Each number is 500 + 40 x the weight over its row's rms, rounded and kept within 0 to 999. Layers, rows and columns count from 0. Numbers have three digits each. The size before them is the row's rms in percent of the matrix's.

# down: layer 8 MLP down (transposed), 256x96, rms 0.0703, rows 34-89, columns 64-95
# gate: layer 8 MLP gate, 256x96, rms 0.0735, rows 35-90, columns 64-95
# up: layer 8 MLP up, 256x96, rms 0.0685, rows 35-90, columns 64-95
down34 102:518516449436518504585439431462528460520508540514494486494574497493456419499491522471504512535445
gate35 113:499483475473462486514549478450499491623549550463494517520592514495438515433501533462543453521499
up35 110:554583449509492499466512543491524475483561485592491521492502456503478561492527526522433562480486
down35 111:423483489458542539538446456524530422492486462474445480575496491502484598549477577494521493498519
gate36 091:495513579537517444498466471511510465472535548523477472461494497495491511547456449453473463557487
up36 099:519521511475591477539572569437445451495524489476588450504527472423557566554535581490527496476508
down36 094:457535455526417492629460515544494518546488498518483477551478489527483430415556475534567553527444
gate37 090:489500479436525515468507494515553447495561524463480465546513472479531447531554455470533503482494
up37 095:517499444523464550525539479483486486536443469564441422581547517517517493542472486473492548511464
down37 100:504448510507503507535534492459515475501463440501461514520494539562530478490465493518495504504458
gate38 091:463470532389513510460496434536535515476487481479513545502505460500510485525544553467610485527463
up38 094:537470490531549538493471578513486525465480422561568466501469479488511456474552474475497408579473
down38 096:503581509459506471419483491463484624485511435477529527563443559474486474475518517488500444520480
gate39 105:566492505535503513511466472594401527542489526491550521515450448492471542529518519426516548518505
up39 106:579536542413488487529523525468520481496461550508479514498523548570518473508522491553464539427578
down39 106:539521452568559526500493515494481475527416455571547454499453495515456490432570491505478542536470
gate40 107:532490491472480454526478514442526518531520543535483480473514536464579527540492518510505494498474
up40 110:425514470531494472535496515463543526497505551531490465510468478489490491524461516492567419459506
down40 103:501533434537468492603531525434531540486530496502482519464462484472557547472528489435509503494458
gate41 112:492515462475460484476443544464480582469529494478466504544537423430505505565499438528518555473501
up41 100:476432476489484415475450564560465519465480446524511566516495423510456512541554471461526492462472
down41 098:515570533536442510529501469547549558521470515466479471452509490575521444425485526597459542527477
gate42 098:505473477495479409465455593446516441530451511479517522531539563551525509550535501474611482449510
up42 097:508514457526472594586440451414473544520538524476484512526493495514475488443535523490504534486523
down42 099:398481472486542449550496533514481493494423453485540502479529528528455564503538532533528493484512
gate43 097:501507477564472510522444470570495566485467521482435501531557428550499459510475405535509486522495
up43 095:631525572473459591440468505458487524471497488420420487488512492515465544574477515449490492491482
down43 097:448478513561499535558506485525522538502511521444582502482524501439498530483489412474455508484449
gate44 097:423504510452448510493472483576484521561490464460541500520482520486491529501494483550530512498505
up44 098:525510514542453479522451557545465476528493516505484517578492478567500526469497576538414452515585
down44 102:499557534505447510479469584494546477527438538542450485590466505495474526540499432433664447479524
gate45 099:535549552485475521543461504543511484477470375474500485468506499512582477497487477528481482539550
up45 109:505466483384606468514509492529500463450490454495462513520441434547535507517549469533469493458530
down45 112:497486463555454530427479500515541487448486542433478505504547500518552492425500553502582590484437
gate46 107:468452515504493503555578546501504559455496542492516495559522488509495566495464453537502403517542
up46 100:558483553476551485389439543494510431488479449525546459496461607500502473537543458512534526484498
down46 105:532444443441517558497466462587485454485515482458477488444463484418452506546496433501539518520477
gate47 107:478502480557525467478410508467513518491514498447513483512533471431532518511488549443525442467512
up47 101:417465476432537429599499507516491524501522475507510493468525486511497479453560563498437588442464
down47 100:484602513524445554534452512495465502499478476550516548545504529480510452567481405516567511517444
gate48 102:469487448524558512514443501509463526490458492500555487505634455481555511502460514549485509451500
up48 096:457585594494538486463458560493505523422493528496454533512456467476514503469527559416450527448509
down48 098:480563463468562483493522438457596508500464479521481477401504484510500479521476391549473531576484
gate49 077:509480525494520517447431515473556515480485518571513433462511523461547580491475540461569502465453
up49 074:478412544560477517529498544450475470494479579461493512436460424464430522502516527474529540472532
down49 075:489523482464488445511453507521502461475489495496560512560439478444403529425547542488467460529504
gate50 094:489536462475544440465490525498532525522556534429448517422538484493551507535470493487487482527507
up50 100:515556498464560552488504535487473498469506554485579513545468531515403413534481567489537492457454
down50 099:499506484500550506505513489506550433513492547479449484547556455550535471425526481469469500478485
gate51 094:517513542476575468531540481436462450495537546507516489477451521556506522442516523446531455531563
up51 098:487484496494474494564487523492511551520535491532561449488488502490514577566515491493457484538438
down51 095:523452524471467450513602566487466458447520552469546468476496495550503476458422448467486458522472
gate52 087:457460438558465497469484442498520501504538519489548457410528500470473568550508471494514435437493
up52 097:424570549490540543479466524508554487424490453496498509486530490616495561571548513472405537510439
down52 090:557547506515540439543514414521446515473535568476525512497461531529445519479450442496515492539545
gate53 108:496462540540545501482373593358471499486479532438453482508470477527506523473474570512551537476465
up53 105:551473514465528551466554529474422550427515543453434471513471499487476540558515537487432490477494
down53 108:510464455562495411440422517501546536484488512525470488414480536544558497505511494496495509485489
gate54 110:522543490494552514505468472508488436415573548550482489524465494497437449445492478568529472566392
up54 110:491387472564411514459475440525492508506513482482483453477517554420537473532526456546505541479606
down54 114:514390496456433478446433508554503494483491475495606501446507561458554512529518495523521441478497
gate55 092:475473480471444437524456522454496522509445428440495547444489498498542514541525520454520461571463
up55 093:524494522452519477539565540465511479538539537513509446511513364514510463552535509524473505522492
down55 095:474517477541454529398505403461513441536488520484486531511483525542542541475582488495453547534448
gate56 099:581473505495604510526511470527472502521572585508553457557497420511447538461455478562483481546424
up56 103:452487550524485538505493498550543553484525524479471442421494520555401484464533514478490476411497
down56 098:438545527509590474588525529444421515499533471507499510433517535491514533505567483553525466514516
gate57 089:551488505462434484436478511500460520539524469528478505473476458463473532463515488563544524506474
up57 097:466460479490533484486497487461492493564444538466520495464463477441564497496496404550458571412455
down57 091:532497414477489469517492477514461532558594487470575475530498573439542531468503485479467581517490
gate58 097:517542561554484517484491441580498559431502487425451608508485451458486505532448484488476456521485
up58 095:494544587502490569500476548491497453551520555430481453509585552448473427556448485505510475485550
down58 098:474560435521519472491581558463455463446489476499543528513517439482467598577497471498494466548506
gate59 109:509535554514451496470522479497516503491598493544430476487502412487509554424469473514509530479558
up59 107:475475465485508452508492495532522533464508483529489482585476505479457433523554461514553451489430
down59 105:488524472567499502483535481498567450491450547522444531517454537471486509523503549511417529509455
gate60 083:512486503459518471462445509583469528524491417436479475485457474464411530500449527529552508513451
up60 086:448452602511506499490562512484488495478510475572514484516431430496534475503482502470466509528568
down60 085:576437554490469509434539464486537519548531395550486439535501544553553511479484456459471481423544
gate61 096:502507413563521512531573472486519561526452537472459467532503444442524498473486496522504497479550
up61 096:534497478586438474434485494524403532579533517503497524499466550544508496403565518498421475466462
down61 097:526522524529488498481518522529498514477495490470444533452411466500543521526487524450548548533484
gate62 100:516495549480572432554558569496456443518456566500453488558431509560482544550523462456601513505549
up62 109:473488546530502509494477505558488464564533555523514477489465502517528543551546463478437511524481
down62 109:525555492501542502582544499509487453439512527510564475541527503588476444460446492542502483531558
gate63 093:515515459586452503499508582532372508542472487520496501543455493470558504463521518542532451532452
up63 093:536434448490531463513511531496527497467523464479464488502470451509490468472543491489473478482459
down63 095:439542518603455495507463489477539508500462531569499463415499476511444494468464487495447576503483
gate64 097:556457514599483494512456506487503502516511514413441552453497460539486454498513554430524499503400
up64 090:493545534493525393447521525458510572480443424506542530511507508398467470455501481519475499495542
down64 100:458529481435474454434449480493495530422481485492491534461531517482433529466545552470481498586468
gate65 095:518527485539465471518497501434456457510548439538581506450488456509410466492444495509510506514547
up65 101:524497464561515499465546529483425475566573508500496521476496487520541501543536526430538566479486
down65 103:500538498341562471517542521507545430420501511487523595532410539542491488561542442526529512518512
gate66 101:524536462426474434521494508485523551582475443466425473588459505536508485509518519571441520603520
up66 095:509534484491518499495516543474591480573427497487462461453513513535528474532528545434555490491537
down66 099:524467538484565445547489482510550491462438507477513473551479470487515483550463525538542477563500
gate67 107:497537477482557524470484485499505539521508460496441503556559492457486522512540512490577494565484
up67 105:460539426527516512508482516522487492515563551486505496504518439464507441504429481519480533534487
down67 102:552411450510438500486449490516562536470440483462589439486489511481452524469538561435481498449511
gate68 106:489504556406494460499504561519435498573511490479523500543472511462479547476434517566523476517546
up68 103:518501508460514538524505445568534532499424521482510567529489512495486519491422544482508488616532
down68 101:507509468484488472467470495505605552517438525487499567430473518518485505584525483484576459504536
gate69 113:537548487552481532512493451483498499558516504431509495513500486550441457540498476439518435439511
up69 099:519482553424499440538465504474506518412507503541474500510477537538469486492507450489554526495546
down69 107:524511540555552485455594504461514428551479541513470472463562518484484593489493501504504513477543
gate70 101:544528431483440568481464504464480540423423483456506493533506449453513469463487434527509550470510
up70 094:512568484506491487513522488563466521480520541455460526498467541580542492500493522476533500536486
down70 097:480503425488514508527554496496476495481475462500544480490574505492518500518548408491441517497523
gate71 117:507515548564516502449464507491530540546463581528396526531568511417569511458566509477537503501447
up71 116:548515396422561443504479471513439447530521490456506525460469523522399555523457488562505435412552
down71 104:532416400487425535515447436503515474492474511431582498458522453492468438525586505492510546454534
gate72 103:496478405509508506496512546514590429428492452477468494493526502459488556470469491438532496457554
up72 099:493475474504453492451523517449488495432514508491457544549516515459395468536465447485553456528535
down72 098:559541511494543550472502499493428467541480505492485468486449528491475529484575484493560479566555
gate73 119:452571441447575441522499473498479532508539513513452507516421552449472489519441501508509442458577
up73 113:514470476522559505472524467474536449505485450523475477396521493464552497455538573538495532452560
down73 111:518494467538534467477508503536532582468466471467454533533464553499533427493472422542504444456526
gate74 090:438534517503471516518385497433500514568522523353438512477531564499577532531467544503464505560569
up74 096:526487403469484561522555490547500518483464529491470502512454513494446453470476485504492560524569
down74 091:463530441514499565484481484490499518548452544524504427493409502538483563470551583490452505533508
gate75 089:492451575451540490396456514471495472485491505499445524505481452478575495409476584514500509450509
up75 093:466478545478437420470504478570530475477495521561495547484513454517507548578464523550491509590484
down75 097:461440456580531586559542463559471458501470496482461456490496528489478534528527531413527502516522
gate76 098:518466536520483542495480528581445532432510433544476428525531533537435488487550506476544528550553
up76 096:436481570538500566490612491491427593541550483436522489486477459505479477465462500504522567441456
down76 103:423557547423500483479497457466464494407477484458504523498507488420516423527442489493534493549508
gate77 098:467510505535474383451465447483529449460517506518495527480452422448530508467508477502520506459536
up77 094:490459526449490470488500522478390512524440489498524521503482498463491513437468489506493516531551
down77 100:429498490494482501422557514412522507475546512516480452481507533496531499494511483473446470495509
gate78 103:559568521545476518536479518456463475449448492476479532522432512504538430577468525502460514411545
up78 106:493436476516482561509453497508571550523562458540508400483533505453536527511515502541543571540496
down78 100:459532473529481496559504517520467472507541526502537462516464539552495427457482491496409467522495
gate79 104:488544500477514505476440523575402549464453518441579426497505466450491504528531445499509466509568
up79 103:445487476485493561455474482478517432547497448475489536486512490440527525517432428570517562500522
down79 104:513501474508537558521463475479502475475499465581482518514479501553536503473523530438528465496452
gate80 098:523474472456492428463527520620482485489455520489467492470485509480566584546528492477493490525478
up80 106:540564491425514460407415414505493512501466530494502506500561495534506473586456491475448428529535
down80 098:498512534512532517482514471553557525489484559491458518573439589483539484536484415535460520529454
gate81 097:544513479461543560490461533444504459463466461524551481504470549432547543554528538518450537432539
up81 095:549429518540577509564471474441530535493529485569534526555510452524489506545498479478470495470520
down81 095:529564510524530517457468460550477523413492485510564514488443445470543496500503450521481520501505
gate82 085:510545535462581521454427530470527540458411511520485499498449551536478452543538566462469512523570
up82 088:538525396558492511452503499521554551526480469565502511515514555485428456537493498496542577448498
down82 093:586587468442463538489481505474466536523511520478507466457530503502532551515524471439512472541572
gate83 096:527484557454487546493455499491540567515407514473520520506513476453428553580467486502380483493561
up83 105:513472523467478499532472465468559455462522500472377495492509434482493468495512404480590593507544
down83 097:464527512557480571501481521500427525461459500479572493507409479526503429546541488546494459471451
gate84 092:510552503545457483519487456529458506515538555545487523493497544528515494501539453526573465473450
up84 092:583540466554435512486524543518469471509517442399455473415481541418479479524564485482491477559501
down84 093:504519586546472466486536432468460558565519475548530512559510446446519445475442503534496471523454
gate85 093:413540478526597531513513507417449455413541484498491588513521440497502550510498543469528500452535
up85 095:472485481575472490489518460523487465518452523498522445527473474463504404530548500554398505537591
down85 099:542399462502462448581525470541518553513471493487512509394516520480486478535522492486416543475509
gate86 096:433534560484505461551481481553486502501485521522531452497511485512539483503441468560473432517517
up86 099:504445521507461527535542507527407524452517435470510503503486467571502547534468501446542497483500
down86 095:458525489421457459494466549477516531593448495470496448502569495467472501423519490556439484514490
gate87 097:505530559497475512465486504472541509446411460475439473492518511494488484511503563479571491458520
up87 098:554525512544474435531482452479484546407512491530469518537507480507453570389461489480438540464494
down87 103:453442445487549474516531503500543471604496534517490526460465487505521456459542496468470514519468
gate88 100:534537536484513533476431568544517449472444482477462584485514517518492498483543454515537437543454
up88 108:508445576460519531517502532489535535493513556489482519561620558491555546533461503463503521490424
down88 103:485570518524532472493622565496542494524485544556477501480471472522490451485481481522522553523440
gate89 105:489538496539490560557424566511533493509482477448481485549506524475441514482555483553505502499490
up89 106:518479581444457512518463497533513450516517534491515514523505461532474484546585541534524493507458
down89 106:488537520503473520580465542494528395498495522556529442454449540509453517520532449482448498520513
gate90 101:481590491528533494555487478501556479455466585513471465509518420432551521439487452460566539569479
up90 096:498452514551533498490454521519522554534490505481437484523474437459525520527489513546547546416495